Part of a small language model's weights.
Size: width 224, 4 heads of 64.
Architecture: LayerNorm before each block, learned positions, biases, untied embeddings, capped logits.
Training: a variant of SOAP for these matrices, 340M tokens.
Each number is 128 + 32 x the weight over its row's rms, rounded and kept within 0 to 255. Layers, rows and columns count from 0. The size above them is the row's rms in percent of the matrix's.

# layer 2 MLP up, 896x224, rms 0.0915, rows 797-895, columns 96-127
size [ 63  98  95  96  76 103 100 106  90  99  97  87 123 109  94  93  96 114 121 105  96  90 103  75  81  89 109  97 102 104 101  82  79 108  88 113  91  81 110 117  85  68  98 109 104  71 129 103 115 112 102 107 107  95 128 108 106  88 108 109 122 101  75 118 104 106 108  97  99 101  95  96 100  79  93 105 118 100  77  94  95  91  74  98  98 137  98  89  99 109  91  97  59  99  92 119 114  78  82]
[[117  68 151 127  98 166 226 114 202 127 146  66 114  91 147 104 105 174 197 135 125 152 167 136 117 166  87 137 147 129 159 139]
 [104 135 140 161 145 114 132 145 162 171 151 180 161 108 133 152 154 179 135 105 116 138 108 107 152  65 169 101 144 142 165 117]
 [ 55 153 138 151 121  85  44  93 100 141  58 155 182 131 173  71 174 122 157 121 139 157 144 141 125  92 125 126  94 111 137 140]
 [136 131  64 126 222 125  91 109 154  79 152 106 144 154 136 102 136 103  86 172 107 110 237  90 167 157 159 163 145 133 144 130]
 [135 150 143 142 100  53 159 135 132  94 186 161 162 130 122 138  68 167 123 142 134 168 112 117 132 155  52 151 115  77  90 138]
 [ 87 146 104 134 166  74 143 125 168  91 158  65 125  94 100 106  91  89 121 108 121 157 137 155 154  36  90 117 138 159 121 111]
 [115  90 138 140 128 103 134 243 129 134 157 100 170 174  90  85 120 154 136 155 122 136 132 138 163 191  89 181 185 166 115 115]
 [191 174 141 113 126 140 151 124 109 171 170 104 136 148 118 130 158 113  98 168 158 151 150  94 111 212  91 116  98  62 114 197]
 [127 126 150 103 106 151  98 141 142 137 174 146 142 101 128  97  87 118 122  98 123 135 139 106 153 155 142 164 173 149  67 159]
 [149  96 135 138 106  59 102 124 212 108 172 182  67 124 132 117 120 125 140  98 128  88 227 120  94  84 127 102  80 132 114  94]
 [153 146 123  99 162 145 124  90 122 160 134 155 146 121 143 118 142 226 159  82 136 125  67 124  78  83 129 142 136 147 112 144]
 [106 105  91 174 172 119  69  96 111 104  64 219 104 126 145 120 114 129 157 125 101 111  31 131  85  81 152 153 118 163 134 149]
 [114 115 120 154 133 117 178 125 161 130 194 104 145 138 170 106 136 178 106 134  82 172 170 149  75 161 140 142  74 104  53 109]
 [116  94 117 139 166 131 138  95 125  68  88 107 143 149 134 134  54 140  95 173  78 142 153 113  65 178  72  74 170 140  95 102]
 [138  92 117 116 225 101 134 125 144 161 149 147 108 137  94 177 157  81  92 110 134 150 104 199 134  94 153 108 134 114 131 130]
 [164 133  75 133 111 147  90  68  89 147 155 120 173  85 108 179 179 114 129 110 203  86 103 132  91  84  82  88  54 176 151 120]
 [137 124 116 187 158  98 128  80 144  94 165  99 175  73 103 126 144 100 102 105 103 177 188  82 126 123 144 157 140 150 133 161]
 [ 74 122 152  76 147 195 101 100 183 117 118 190 107 165 157 126 100 103 113  95  95 162 132  82  74 115 161  87 151  65 170 140]
 [112 163  99  43 144 168 181  58 141 101 183 106 103 107  76  96  87 133 122  91 136 136 154  55 120 180  64 117 156 131 169 119]
 [150 122 130 176 161 151 156 180  58 112  70  83 117 166  98 163 188  95 116 186 118  94 140 172 149 111  42 121  48 111 132 171]
 [ 80 131 163 169 161 139 110  78 168 112 114 137 107 114 101 125 135 118 133  31 146 176 111  85 166 131 141 133 115  87 152 193]
 [111 165  76 151 141 152 114 173 138 107  74 107 115 114 135 105 162  75  90 119 132  52 125 124  90 194 169 113 114 171 162 124]
 [ 73 160 134 119 118 130 114 139  90 189 103 121 115 116 156 103  85 114 148 121 142 120 110 110 141 141  67 140 117 160 171 125]
 [ 83 174 123  89 225 155 129  91 111  87  85 124 117 129  98 129  81 164 193 127 126 210 138 164 114 136 141 132  95 140 137  66]
 [137 136  81 160 134 111  95 155 122 101 168 255 110 125 152 112 114 157 181 158 178 131 140 149 129  85 145 123 110 187 151 114]
 [152  61 150 137 157 113 108 113 114 103 120 113 133 173  88 121  94  96 102 146 126 119 196 157 160  76 117 169 130 136 127  65]
 [123 118 120 127 169  93 190  86 179 160  78  90 144 134 117 158 123 143  99 128 123 110 124 136 128 137 192  91 192 108 133 124]
 [158 158 119 162 161 148 149  97 156 111 138 125 140 150 106 137 118 133 101 106 118 147 168 121 109 145 114  74  87  72  65  94]
 [126 168 112  94 122 154 145 116 141 144 111 118  89 107 185 165  81 142 133 116 104  49 146 120 142 211  86 109 183 145 103 153]
 [137 109 153 144 185 104  91 161 153 141 115 140 140 104 133 140 184 120 128  61 145 149 146 148 191  79 179 100 152 155  92  87]
 [163 121  94 168 182 144 107 108 153 176 116 137  74 169 103 155 189 118 136 139 128 145  98 152 152 135  70 136 120 181 147 134]
 [123 174 134 165 137 146 141 158  67 104 139 106  84 129 158 166 121 107 116 133 153  78  89 128  69 105 100 129 140 133 127 142]
 [159 155 136 118 169 110 118 163 179 127 162 128 155 155 168 152  67 107 117 155 121  78 177 152 186 164 164 140 128  99 102 162]
 [138 183 135 129 157  73 128 230 112  97  98 178 149 134 124 125 125 165 160  86 173 117 124 178  70 116  86 189 135 128 131 163]
 [ 89 146 112 164 157 113 145 140  70 147 122  87 122  85 140 200  97  92 111  98  84 128  91 140  91 142 147 127 124 129 114 103]
 [142 110 110 136 107 125 217 141 122 122 130  86 144 131 123 127  88  73 117 129 155 116 128 152 141  80  81 158 143 147 182  66]
 [ 67 116 126 144 189 215 145 113 159 110 176 170  93 139 138  87  98 154 114 118  81 115 145 119 142 205 129 154 181 113 165 102]
 [118 139 142 136 103 127 105  40 176 143 112 117 105 127  89 132 178  72 103  75  67 117 172 128  98  89 146 157 114 136 120 196]
 [101 156 136 112 116 143 120 137  84 136 106 149 107  77 107 102 119  84 208 154  93 167 131 177 108 108  89 138 177 130 179 108]
 [ 92 142 119 103 130  85 136  99 167  80  85  92  79 142 157 111  90  98 118 132 134 115 107  62 113 146 140 185  99 177 100 146]
 [122 115  91 172 197 167 146 187 122 150  58 133 102 125 120 136 135 147 145 140  92 126 141 154  76 126  96 127 163  95 129 126]
 [105  97  88 191  47 147 135  99 184 135  33  70 154  72 124 120 156 130 128 118 147 105 124 173 150 136 149 136 172 151 155 129]
 [146  95 104 153 139 114 166 118 108  82 120 125  93 116 172 147 140  95  89  50 111 115 149 164 126 182 111 121 181  76  98 113]
 [ 66 114 155 145 143  57 144  63  85 143 140 173 137 131 163  98  86 142 122 172 113 164 129 107  77 134 163  93 104 108 134 106]
 [185 111 123 170 153  69 138 142 129 169  90 104 119 129 161 112 142 169 123 160 127 118  74 185 110  58 109 121 133 144  72 152]
 [112  82 121 167 132 101 140 131 155 136  54  99 189 129  97 150 122 104 189 136 106 108 109 143 178 158 167  93  44 140 135 130]
 [164 101 117  62 156 147 162 136 114 143 101 104  77 189  96 127 142 127 128  99 117 129 106 205  89 120 108 110 113  88 143 113]
 [119 120 146  88 114 151 150 155 110 158 109 145 127 200  87 147 119 172 166  99  94 120 132 116 122 172  81 109 196 107 137 163]
 [ 91 147 158 124 182 147  83 172  79 121 120 160 111 108 130 121 140 162 143 116 140 160  84  96  71 192 123 139  80  88 106 124]
 [158 125 155 116 110 162 117 176  96 135 169  97 148 147 123 105  74 122 105 141  99 117 115 105  79 123 115 158 142 186 125 128]
 [125  70  93 109 145 121 105  61 104 116 157  93 188 126 118 164 205 108 111 109 138 145 101 153 112 175 134  80 163 128 145 137]
 [149  79 132 116 157 181  78 169 164 167  72  85 138 194 132 133 152 172 161  33  92 132  79 124  88  88 161 168  97  84 138 102]
 [123 176 111 166  98 157 182 184  87 160 158 163  60  91 132 161 140  86 125 118 128 166 110 162  91 110 164 116 153 159 165 123]
 [133  88 121 143 219 131  60 105 151 135 134  94 138 188  56  83 132  71 177 135  97 115 136  83 142 122 142 177 194 156 117 115]
 [156 138 131 153  90 169 157 125 148 128 205 101  92 161 136  99 113 116 127 108  94  76 114  65 137 164 153  95  77  67 137 135]
 [204 123 139 175 164  87  85 155 124  94 157 172 129 101 137 155 117  90  96 114  88 151 165 128 132 142 125 119 159 136 198 111]
 [111  74  82 121 127 180 103 122 106 164 103  94 149 112 131 130 116 147 161 134 156 138 174 134  57 107 124 145  99 157 152 161]
 [132  75  97  88  87 205 159  73 108 120 143  92 104  78  85 102 138 100  94 132  36 144 122 137 107 162 125 113 148 142 142 164]
 [122 158 112  99 138 182 181  80 176 166  98 115 125 165 141 168 151 138 149 115 121  46 146  98 163 160  83 115 130 160 127 102]
 [159  63 189 130  97 113 171 170 137 134 160 106 137 138 129 140 172  82  66 154 171  95 130 183 125 107 189 144 132 127  93 121]
 [ 81 105 167 142 119  84 127 145 161 149  65 139 172 158 153 100 124 162 182 195 115 121 147 111 102  86  94 145 145 108 149 162]
 [162 141 147 138 134  86  93  75 135 103  91 140  90  81 123  93 165 180  97  91  90 134 155 156 133 177 137 131 120  53 109 162]
 [ 61  78 110 150 104 123 141 141 159 137  87 108 162  94 110 149 115 140 149 154 115 117 116 103 131 138  60 172 155 130 108  90]
 [140 153  51 106  92 162 164 132 208 140 167 134 127 105 127 158  80 115 153 172 112 103  83 158 116 157 151 103 128 147 129 112]
 [ 49 151 169 191 183 131 144  87 128  68 158 104  37 174 143 147 101  91 100  87 139 133 119 162 115 145 150 179 179  66  88 141]
 [141 118 161 174 121 180 118 139 100 188 164 142 126 133 108 122 136 148 157 120  88 185 179 150 116 103 133  45 140 144 140 210]
 [155 102 182  41 127 121  82 121  74 115 193 147 132 152 174 124 108 124  87 141 118 104  94 135 109 125 115  87 188 153 102 106]
 [144  62 204 128 110 123 122  88 133 119 112 194 204 113 118 106 183 148 128 121  97 124 100 123 190  70 104 108 165 174 155 126]
 [138 169 113 123 117 189  54 125  99  97 151 147 104  98 113 162 128 102  67 112 184 191 159 141  64 122 168 102 118  86 126 134]
 [155  45 145 138 122  67 137 190  97  51 130 104 148  88  99 111 106 101  82 112 119 129  95 101 122 156 131  69 132 108 130 122]
 [144 111 154  92  87 196 170 118 156 120 201 110 110 111  83 116 104 163 177  84  99 107 104 105 128  81 146 102 139 190  87 144]
 [138 159 137 154 127 115 183  73 106 150 144  77  92  99 188 138  75 130 135 164  87 115 165 178 108 180  76 137 118  67 122 125]
 [171 112 138 103 131 101  53 115 117  66 151  99 134  87 189 171 194 140 123  79 120  93 170 123 174 122  87 120 115 174 163 115]
 [ 63  80 121 147  98 101  60 159 138  80 132 170 140 117 116 112 156 114 132 118 103 144 151  96 145 115 135 141 124 123 170 133]
 [149 130  64 142 142  60 134  97 111 149 161  88 132 148  89 125 151 119 106 198 118 136 166 133 174 144 124 187 138 164 109 130]
 [149 132 119 115 123  69 159  74 102 137  96 125 117 210 116 118 103 123  96 194 130 127 146  98 184 138 129 171  48 145 121  90]
 [ 94 108 167 170 126 106 129 163 136 129 176 149  62 137 168 131 134  98 150 154 124 154 131  91  84  74 151 154 114 103  77 149]
 [114 187  76 127 168 112  99 107  71 180 152 119 175 111  65  64 150 186 174  75 102 103  74 162  93  85 140 112 127 146 115 165]
 [ 89 130 125 109 164  76 127 130 187 117 127 128 121  91  56 132 179 145 158  81  59 157 154 161 159 152 127  99 128  68  88 128]
 [ 85 109 127 146 122  89 171 111 146 125 125 105 145 140 108 130 109 147  89  30 145 135 126 133 159  86 186 111 192 107 115 108]
 [ 87 124 165 161  98  68 112 144  81  94 111 121  89 164 135 102  79  95 134  56 178 142 169 140 151 148  53  77 183 135 144 149]
 [101 146 110 119 141  90 123 130 149 155 143 130  69 160 152 113 103  87  95 200 144 108  63 133 166 130  74  99 105 133 136 150]
 [118  86 102 146 108 138 137 104 186  97 159 128 109 171  96 116 134 124 163 105 163 123 137 117  94  88 133  97  97 171  77 195]
 [118 124 118 174 212 172  93 177 107 137 137 127 123 171 156 192 170 134  93 153 183 115 131  93  89 178 141 212 104 149 110 114]
 [134 173 110 161 144 177 155  97 153 152 176 128  96 126 113 137  73 115 126 117 173 146  88 115 145 104 140 120 162 140  84 141]
 [144 187 133 100 106 123 165  57 133 130 135 130 134 155 108 164  92 198 116 152 132 150 192 107 181 183 103 133 117  87 102 148]
 [165 139 141 132 115 143 117 119 101  95 124 108 144 181  88 100 105 152 114 175 139 144  97 101 136  96 150  87 129 157 152 150]
 [143  96 118 150 112 127 126 153 176  98 108  91 105 143 129 126 139 135 108 121 123 110 113 124 108 172 133 100 136 134  86 131]
 [128 163 111  97 164 176 115 124 151 152  42  70 194 145 122 151 139 163 180  84 100 150 117 135 165 179 114 150 111  98 140 115]
 [ 81 177 148 149 101 124 134 101  94 172 184  83  88 166 217 153  74 101 116 141 153 117 119 105 108 134  72 138 106 135 117 148]
 [137 187 119 101 203 164  90 150 164 145 169  95 171 121 144  69 118  58 166 125  95 103 147 138 111 170 141 129  88  86 139  68]
 [186  93 117 136 133  79 136 104 105  81 174  80  89 124 145  82 100 165 151 147 118 174 125 104 146  92 109 105  42 170 110  95]
 [126 179 141 143 159 115 104  87 134 131 137 120  70 167 145 149 164 126 149  84 151 110 126 135 114 162  88 126 189 168 135 146]
 [ 89 114  93 191 193 110  74 141 183 191 104 121  83 166 106 197 111 109  87 126 117 167 154 108 148 124 151 107 113  82 108  88]
 [137 163 160 116  88 119  82 129 115 105 142 137 171  95 161 116 147 115 138 153 135 151 223 178  86 160 124  92 186 104 163  71]
 [126 108 134 125 131  98 145  77 167 120 130 110 244 137 127 127  66 188 175 147 182 123 137 104 120 109 122 125 185 146  97 155]
 [168  97  96 131  70  81 200 132 138 161 128 128 110 165 119 109 141 105 103 126 162 113 156 108 116 129  61 161  82 137 163 136]
 [152 151  78  65 155 123 124 119 142 105 173 130 188 102 129 141 168 132 110 136  94 140 142 158 157 152 112  62 149 130 154 145]
 [162  88 109 178 101  62  83 160 191 176 106 149 154 123 111  80 178 166 149 118 108  93 152 181 132  68  78 106  97 170 133 118]]
# layer 2 MLP down (transposed), 896x224, rms 0.0867, rows 797-895, columns 96-127
size [ 66  89  92  90  81 104 100 106  86  96  91  91 127 101 101  80  98 102 125 102  95  85 110  76  81  90 102  96 101  99 102  96  77  99  83 104 123  80 106 122  99  70  94 100 107  79 118 111 103 130 101 109  99  96 125 110  97  89 123 100 132  94  82 113 116 111 102  97  89  95  89 103 102 109  96  98 117 122  84 100  97  86  85  90  97 115  97  88 104 105  86  89  62  99  99  93 105  84  79]
[[140 227 128 139 125 104  58 163  82 177 141 165 103 170  93 182 161 117 105 102 107  90 131  99 131 102 138 116 138 105 113 121]
 [ 98 183 112 126 115 135 121 125  92 136 117 131 107 102 135 113 126 100 104 116 124 168 151  88  84 185  64 136 152 122 100 122]
 [165 132 123 109  88 127 140 135 172 113 114 114 120 150  89 187 131 142 121 133 112 132 147 123 185 132  81 183 158 129 101 103]
 [128 137 156 124  43 127 180 125 103 184 124 146 116 116 117 143 119 120 135  76 156 111  43 147 112 110 104  81  77 151 120 119]
 [156 126  99 173 182  99 136  98 172 147 139 125 136 164  94 146 104 128 125  99 113 124 116 123  71  96 173 154 160 126 143 129]
 [156 104 155  90  79 165  80 144  74 167  89 181 123 167 148 127 124 196 113 177 183 107  68  91 135 216 168  96 100  96 172 157]
 [115 163 129 136 157 144 130  54 114 122 140 162  94 110 170 141 152 129 144 118 134 105 132 150 131  83 144  53  44  69 110 142]
 [ 83 111 111 149 117 129 109  98 204 148 129 153 170 127 165 121  99 136 157 127 135  86  78 166 149  80 156 128 172 138 154 110]
 [122 174 111 120 143 100 125 124 112 128 133 143 111 136 105 127 143 122  97 162 122 120 127 163 133 148 116  55 111 127 169  62]
 [ 97 169  88 130 150 192 171 111  81 130  77  78 150 126 146 167 159 150 101 153 155 178  37 157 163 225 149 186 169 104 143 138]
 [165 144  66 176  88 107  92 156  78 100 105  67 111 113 119 162  93  83 114 140 133 148 169 121 148 131  90  99 110 116 158 133]
 [ 71 115 143 108 132 117 178 153 134 141 151 102 125 113  85 132 183 115 122 179 134 198 215  95 178 173  99 113 141  88 117 155]
 [ 96 180 166 140  88  43 148 130 118  80  83 114 107 123 143 115 127 152 135 163 182 155 100 109 148 159  87 103 169  93 169 180]
 [131 118 105  96  93 124 113 139 120 177 154 114 112 119 101 132 205 121 148  70 162  85 131 126 182  80 177 206 115 117 149 139]
 [ 91  98 137 129 127 133 115 142 116 115 128  75 144  82 132 171  62  91 138  86  95 171  61  83 119 146 184 109  69 120 143 135]
 [116  83 170 133 138  92 119 199 156 127 102 114  92 110 165 142  96 119 124 163  58 188 136  90 172 136 180 132 179  87 114 131]
 [122 166  80  78  79 145 150 141 122 126 110 169 142 164 165 108 141  82 137 115 123  96 140 188 138 156 166 136 156 149 124  96]
 [160 130 116 173 124  60 164 152 102 159 127  56 121  98 111 108 123 132 135 166 168  90 117 166 182 157 100 178 129 165  88 125]
 [ 90  55  86 140  90 140 114 114  79 130 128 117 152 170 129 172 153  98  72 121  60 124 119 140 184 140 152 213 115  94 128 146]
 [129 112 158  93 100 135  99  65 161 154 128 199 122 123 182 139  91 141 120 102 164 133 101  86 158 159 199 163 208 117 129  70]
 [157 126 110 166  89 160 145 155 131 140 116 124 121 114 143 145 110 138 196 214 155 135 111 172 120 111 167 127 145 144 132  71]
 [139  78 174 111  75  99 155  60 120 140 163 104 146 132  99 182 134 103 164 109 152 198  93 126 173 112 101 193 146 114  48 100]
 [127 126 169 118 169 134 157 131 139 118 121  68 175 120 100  24 152 122 160  65 126 166 150  93 152  98 197 140 175  94 193 137]
 [185  66 116 146  79 111 130 172 155 176 167  80 123 129 143 105 180 118  80  86 125  74 106 111 116 127  90 115 149 130 112 207]
 [119 144 178  97 104 118 179  92 147 132  94  21 137 115  77 145 117  97  87 118  83 123 136 144 123 162 129 164 154  91 100 175]
 [113 205  94 140 112 136 142  87 134 159 110 179 124 139 146 101 121 179 144 164 119 150  57 116 161 214 161 114 148 134 105 163]
 [123 135 110 127 149 160 113 178 110  86 135 138  85 119  83 175  90 143 118 128 139 150 143 146  64 113  98 156  98 123 127 135]
 [ 70 127 136  97  92  83 140  89 129 117 150  82 105 138 143  94 133 141 135 171 164  89 125 170 169  96 157 229 151 108 152 168]
 [109 163 166 113 157  98  87 155 149 150 115 135 153 215 113  79 162 159 141  97 159 158 125 138 124  68 133  86 101 135 156 147]
 [151 106 101 108  84 104 170  91 108  90 143 116 149 162 124  72  82 134 122 171 110 120 138 106  80 177 116 145  90 111 151 117]
 [132 120 105  98 125 133 157 131 105 115 135 120 216  68 120 123 134  82 124 155 104 103  80 120 154 174  82 160 114  82 101 113]
 [127 109 142 115 136 112  90 144 113  68  94 109 118 129 128  88  76 113 116 119 140  83  98 161  70 108 131 101 188 159 197  81]
 [ 76 126 159 122 146 118 167  94 136 171 114 138  86 138 119 123 116 151 140 113  65 122 112  90  79 150  96 110 142 176 129  96]
 [109  75 123 113  90 177 113 102 161 164 167  73 103 122  90 138 124 103 104 155  71 154  82  90 143 166 114  55 133 144 145  94]
 [178 189 101 137 120 109 102 113 103 105 123 132 151 107  70  93 190 151 120 193 190 126 143 132 123 160 108  96  94  55 170 131]
 [121 157 112  88 106 116  35 131 138 166 124 160 115 163 125 128 173 199 124 117 102 146 101 125 108 163 160  90 133  82  85 160]
 [102 142 102 176 158 138 120  51 134 108 125 124  98 137 128 117 161 160 180 161 114 163 133  76 138 100 131 125 130 119 149 130]
 [165  93 119 110 114 136  74 163  79 148 165 152 123 149 162 133 110 174 122 186 124 162  93 100 159 166 129 117 105 121 151  48]
 [183 152 152 160 189 111 118 142 121 123 131 107 157 175 167 159 126 150  87 170 139  92 123 142 144 120 205 106  57 109 110 146]
 [ 66 114 158 160 119 158  95 117 157 125  94 151 156  88 151 156 130 136 108  81  97 120  92  89 196 152  65 130 133 115 142 124]
 [ 99 133  92 115 187 133 104 136 126 169 135 194  56 154  67  96 102 112  63 173  98 179 135 156  97 189 124 118 115 150  91 110]
 [122 146 137  50 159  85 102 175  66 129 155 171 145 169  78 113 137 181 143 143 118 162 161  61 132 157 107 175 149 110 124 145]
 [120 193 132 139 124 115 118 133 170 136 140  78 122 132 102 121  62 158 165 187 117 119 148 112 107 137  91 117  61 162 120 142]
 [181 176 156 126 115 181 129 162 169 106 131 117 101 138  87 153 176 119 128  51 149  92 111 160 178 105  80 169 169 176 114 162]
 [ 57 109 145  89 136 187  93  38 139 148 161 154 110 203 163 163 110 111 128 135 104 137 139 139 160 180 148 137 162  91 118  71]
 [ 93 146 109 126  92 169 118 129 103 101 169 142  86  80 120 141  78 145  67 152  85 158 189 128  57 122 119 121 165 130 105 152]
 [124 135 168 181  96 146 114 116 152 107 158 135 176  91 161 113 123 129 102 167 147 110 135  70 179 133 160 144 158 161 117 166]
 [142 108 123 124 104  49 105 150 158 170 127 125  99 117 125 141 102  93 118 145  93 152 148  91  96 203 173 131 127  70 157 138]
 [159 130 116 154  78 122 162  79 172 157 144  64 119 135 117 157 125  97  80 155  90 112 170 150 204  52 154 122 154 183 158 154]
 [179  88  95 131 146 109 130 135 178 100 162  46 113 143 157 128  90 174 116 164 103 145 157 183  98  90 107 149 174 153 122  94]
 [130 186 117 120 129 118 165 160 156 129 154 127  57 136 160 131  49 206 154 139 176 166 174 135 182 126 167 187  84 137 141 115]
 [117 147 107 160  69  97 152 135 116  99 154 146 116  76 144 101  83 125  66 188 159 158 174 162 141 174 125 101 131 119 140 169]
 [126 148 147 133 156  73 110  75 162 113 118 110 166 129 108 112 141 167 123 182 122  87 128 108 185 151 107 159 103  97  86 135]
 [103 121  87 109  76  92 146 153  96 132 107 171 145  42 188 140 109 207 105 116 149 141 121 155 111 123  96  94  61  96 134 140]
 [136  95 132 190 125 120 152 128 143 118 136 120  97  71  76 125 150 126 168  95 119 104 145 163 188 137  72 170  70  93 153 145]
 [ 84 141 142 138  41 132 172  91 113 172 161 157 171 107 175 156 149 137  91 178 141 111 139 128 116  91 124 103 133 122 124 181]
 [184 141 146 100 197  85 145 166 144 125 131 111 144 137 134 160 117  93 146 109 122 140  86 137 189 139 119 115 150 106 108 122]
 [129 167 185 100 117 100  83 156 147 126 102 143 116 181 149 140 102 148 150 134 217 115 113  99 148 141  77 135 115 174 101 111]
 [ 74 157 107  95 129 135  95  87 162 170 119 146 103 109 126 117 140 156 112 100 131 141  98 107 171 124  91 166 136 169 107  84]
 [168 162 113 110 147 144  69 115  81 111  60 127 126 104 195 166 112 144 135 143 116 165 136 150 105 133  76  88 144 142 102 170]
 [ 81 173 118 188 111 113 117 161  81 126 114 141 155 114 149 132 135 114 111 167 113 148  92 137  73  97 132 201 150  99 139 176]
 [103 129 114 160 154 175 178 171 110 190 122 126 137 140 141 186 101 102 145 130 166 107 140 157 145  77 141 154 127 162 126  74]
 [170 156  95 108 130 102 130 116 104 123 114 150 107 147 132  94 137 134 115 119 123 161 141 162  89 111 177  91 142 134 138 134]
 [111 109 152 140 187  95 106 125  47  80  61 129 134 146  88  87 168 144 103  64 145 150 216 114 154  83  93 131 134 137 137 110]
 [117  35  70  92  98 100 108 126 168 227 163  87 127 145  81 118 153 127 134 120 108 112 157 134  82 120 137 158 111 199 158 126]
 [113 105 130 105 225 227 143 167 172 143 146 132 145 174 114  99 154 136 152  74  95 128 179 114 127 135 113 143 102 106 147 162]
 [115 163  73 178 106 132 147 169 186 113  58 102 128  97  84 149 101 132 134  94 144 155 126 131 162 104 109 202  48 132 168 152]
 [141 202 142 124 168 105  97 156 123 122 138  81  80 148  63 174  88 172 155 100 175 133 176 108  75 141 148 151 144 123 119 134]
 [134  93 167 114 155  30 178  92 123 112 143  93 144 145 174  59 153 139 203 127 118 123 107  76 155  90 104 108 124 180 123 143]
 [ 95 202  65 142 160 176 177  69 165 167 153  95 133 175 189 165 140 137 149 160 175 139 165 107  84 136 107 151 154 126 117 113]
 [151 120  91 115 157  99  76 171 130 152  53 148  91 155 210 129 137 102  88 165 149 137 106 187 118 166 118 174 132  66 177 126]
 [182 130  78  83 102 114 189 127 129 137 104  78 100 151 108 115 163 120 115 174  56 146 123  81 153 125 134  98 176 161 149  85]
 [129  86 101 127 134 148 217 169 144 184 148 197 144 179  69  90  76 109 146 166 108 191 135 159  54 124 141 136 134  91  90 120]
 [109 136  82  89 171 121 165 136 111 140 162 135 155  65 124 123 120 199 157 118 122 147  75 112 165 101 137 190  89 158 135 169]
 [119 116 199 112 174 175 151 131 150 129 160 161 136 132 137 139 139 137 102  73 142 134 123  88  78  93 113 113  85  96 106 126]
 [106  58 114 166  87 120 145 202 174 114 167 122 120  70 167 104 170  94 153  83 149  95  86 157 114 106 149 112 200  85 130 141]
 [110  71  98 104 178 156 154  88 139 188 129 137 158 132  60  99 173 138  87 115 113 103 191 123 113 170 136  85 136 153 135  94]
 [180 221  81  98 148  79 137 134 113 149 149  95 181 143 135 129 110 161 154  33  97 163  99 152 149 111  84 156 153 120 137 109]
 [111 134 123 200 116 154 178 149 121 163  83 132  78 166 209 106 139 115 161 186 148  75  96 115 120 157 159 130  97 169 105  62]
 [175 124 128 107 200  88  82 122 185  92 115 137 144 136 117 156 136 128 117 250  79 130 136 177 191 142 109 180 139 121 123 128]
 [198 109 142 163 129 183 160 128 163 185 150 114 211 125 162 156 165 164 133 193 102 138 152 101 138 151 190 194 123 151 110 114]
 [171  91 151 124 137 153 117 123 122 122 115 141 211 103  98 179 150 178 111  62 112 159 154 136  59 119 162 125 143 106  92  92]
 [ 79 142 123 129 153  79  86 116  74 123 160 136 126 152 152  94 112 116  79 136 144 180 110  96 106 109 147 120 137 122 131 128]
 [137 132  95  99  85  82 144  94 142 123 131 126  87  81  82 119 108 135 148 134 131 158 138 151 134 114 162  59 164  81 156 153]
 [124  94 159 154 154 128 163  97  61 125 135  60 141 159 122 120 152 123  97 173  71  75 164 179 136 111 160  99 133  93 154 126]
 [ 99 108 149 174 152 104  61 172 110 147 133 143 113 113 155  95 154  66 130  87 123  91  82 125 103  88 138 133 169 168 151 146]
 [ 82 145 139 130 144 158 152 138 112 137 105 139 121 135 146 118 118 102 109  69 138  42 165 148 124 170 123 138 130 118 144 139]
 [109 134 140 110  97 114 117 100 148 177 123 150 136 159 114 103 173 136 142 149 140 169 109 130 128 110 167  97 108  59 136 110]
 [141  66 205 120 123 119  89 123 133 125 155 181 137 169 139 115 137  93 138 155 189 130 182  90 100 114 179  74 149 107 121 152]
 [143  98 108 135 121 149  67 150 125  72  67 145 159 104  71  90 152 166 135 121 109 167 105 144 137  98 148  99 143 103 136 115]
 [155 127 114 107  83 156 142 114 100 125 109 149 100  93  93 154 154 232 113 115 172 136 115 138  91 128 117 153 110 117  94 168]
 [ 59 102  78 117 123 154  90  91 129 125 131 175 160 140 117 145 133  41 148  70 137  89 137 127 122 140 196 148 162 101 153 153]
 [136 155 119 122 137 113 161 123 142 100 122 133  80 127 119  86  90 221 100 140 180  95  97  99 192 128 118 113 124 171 131 105]
 [155 174 114  96 104 151 166 110  84  78  98 143 157 129 152  78 127 107 185 111 131 109 107 104 153 147  72 140 123 117 133 149]
 [142 120 102 124 186 170 181  89 135 164 150 118 100 133  94 101  93 125  93 115 141 109  42 146 185 110  95  89 104 148 109 184]
 [105 167 116 128 127 158 132 164  76 148 114 136  75 122 100 130 200  92  93  55  98 178 154 133 162 114 148 102  86 101 151 137]
 [117 116 174 158 165 160  86 137 102 116 168 128 144  57 121 124 119 137 171 137  93 118  96 111 191 168 169  95 151 128  56 182]
 [ 89 122 139 184 104  91 116  85 149 227 110 180 129 140 168 129  86 126 184 101 146 128 101 147 131 162 101 165 147 130 113  61]
 [112 197 115  91 163 174 147 150  86 103 178 117 139 114 142 205  80 126 123 125 168 148  60  93 158 181 143 128 176  91 102 180]]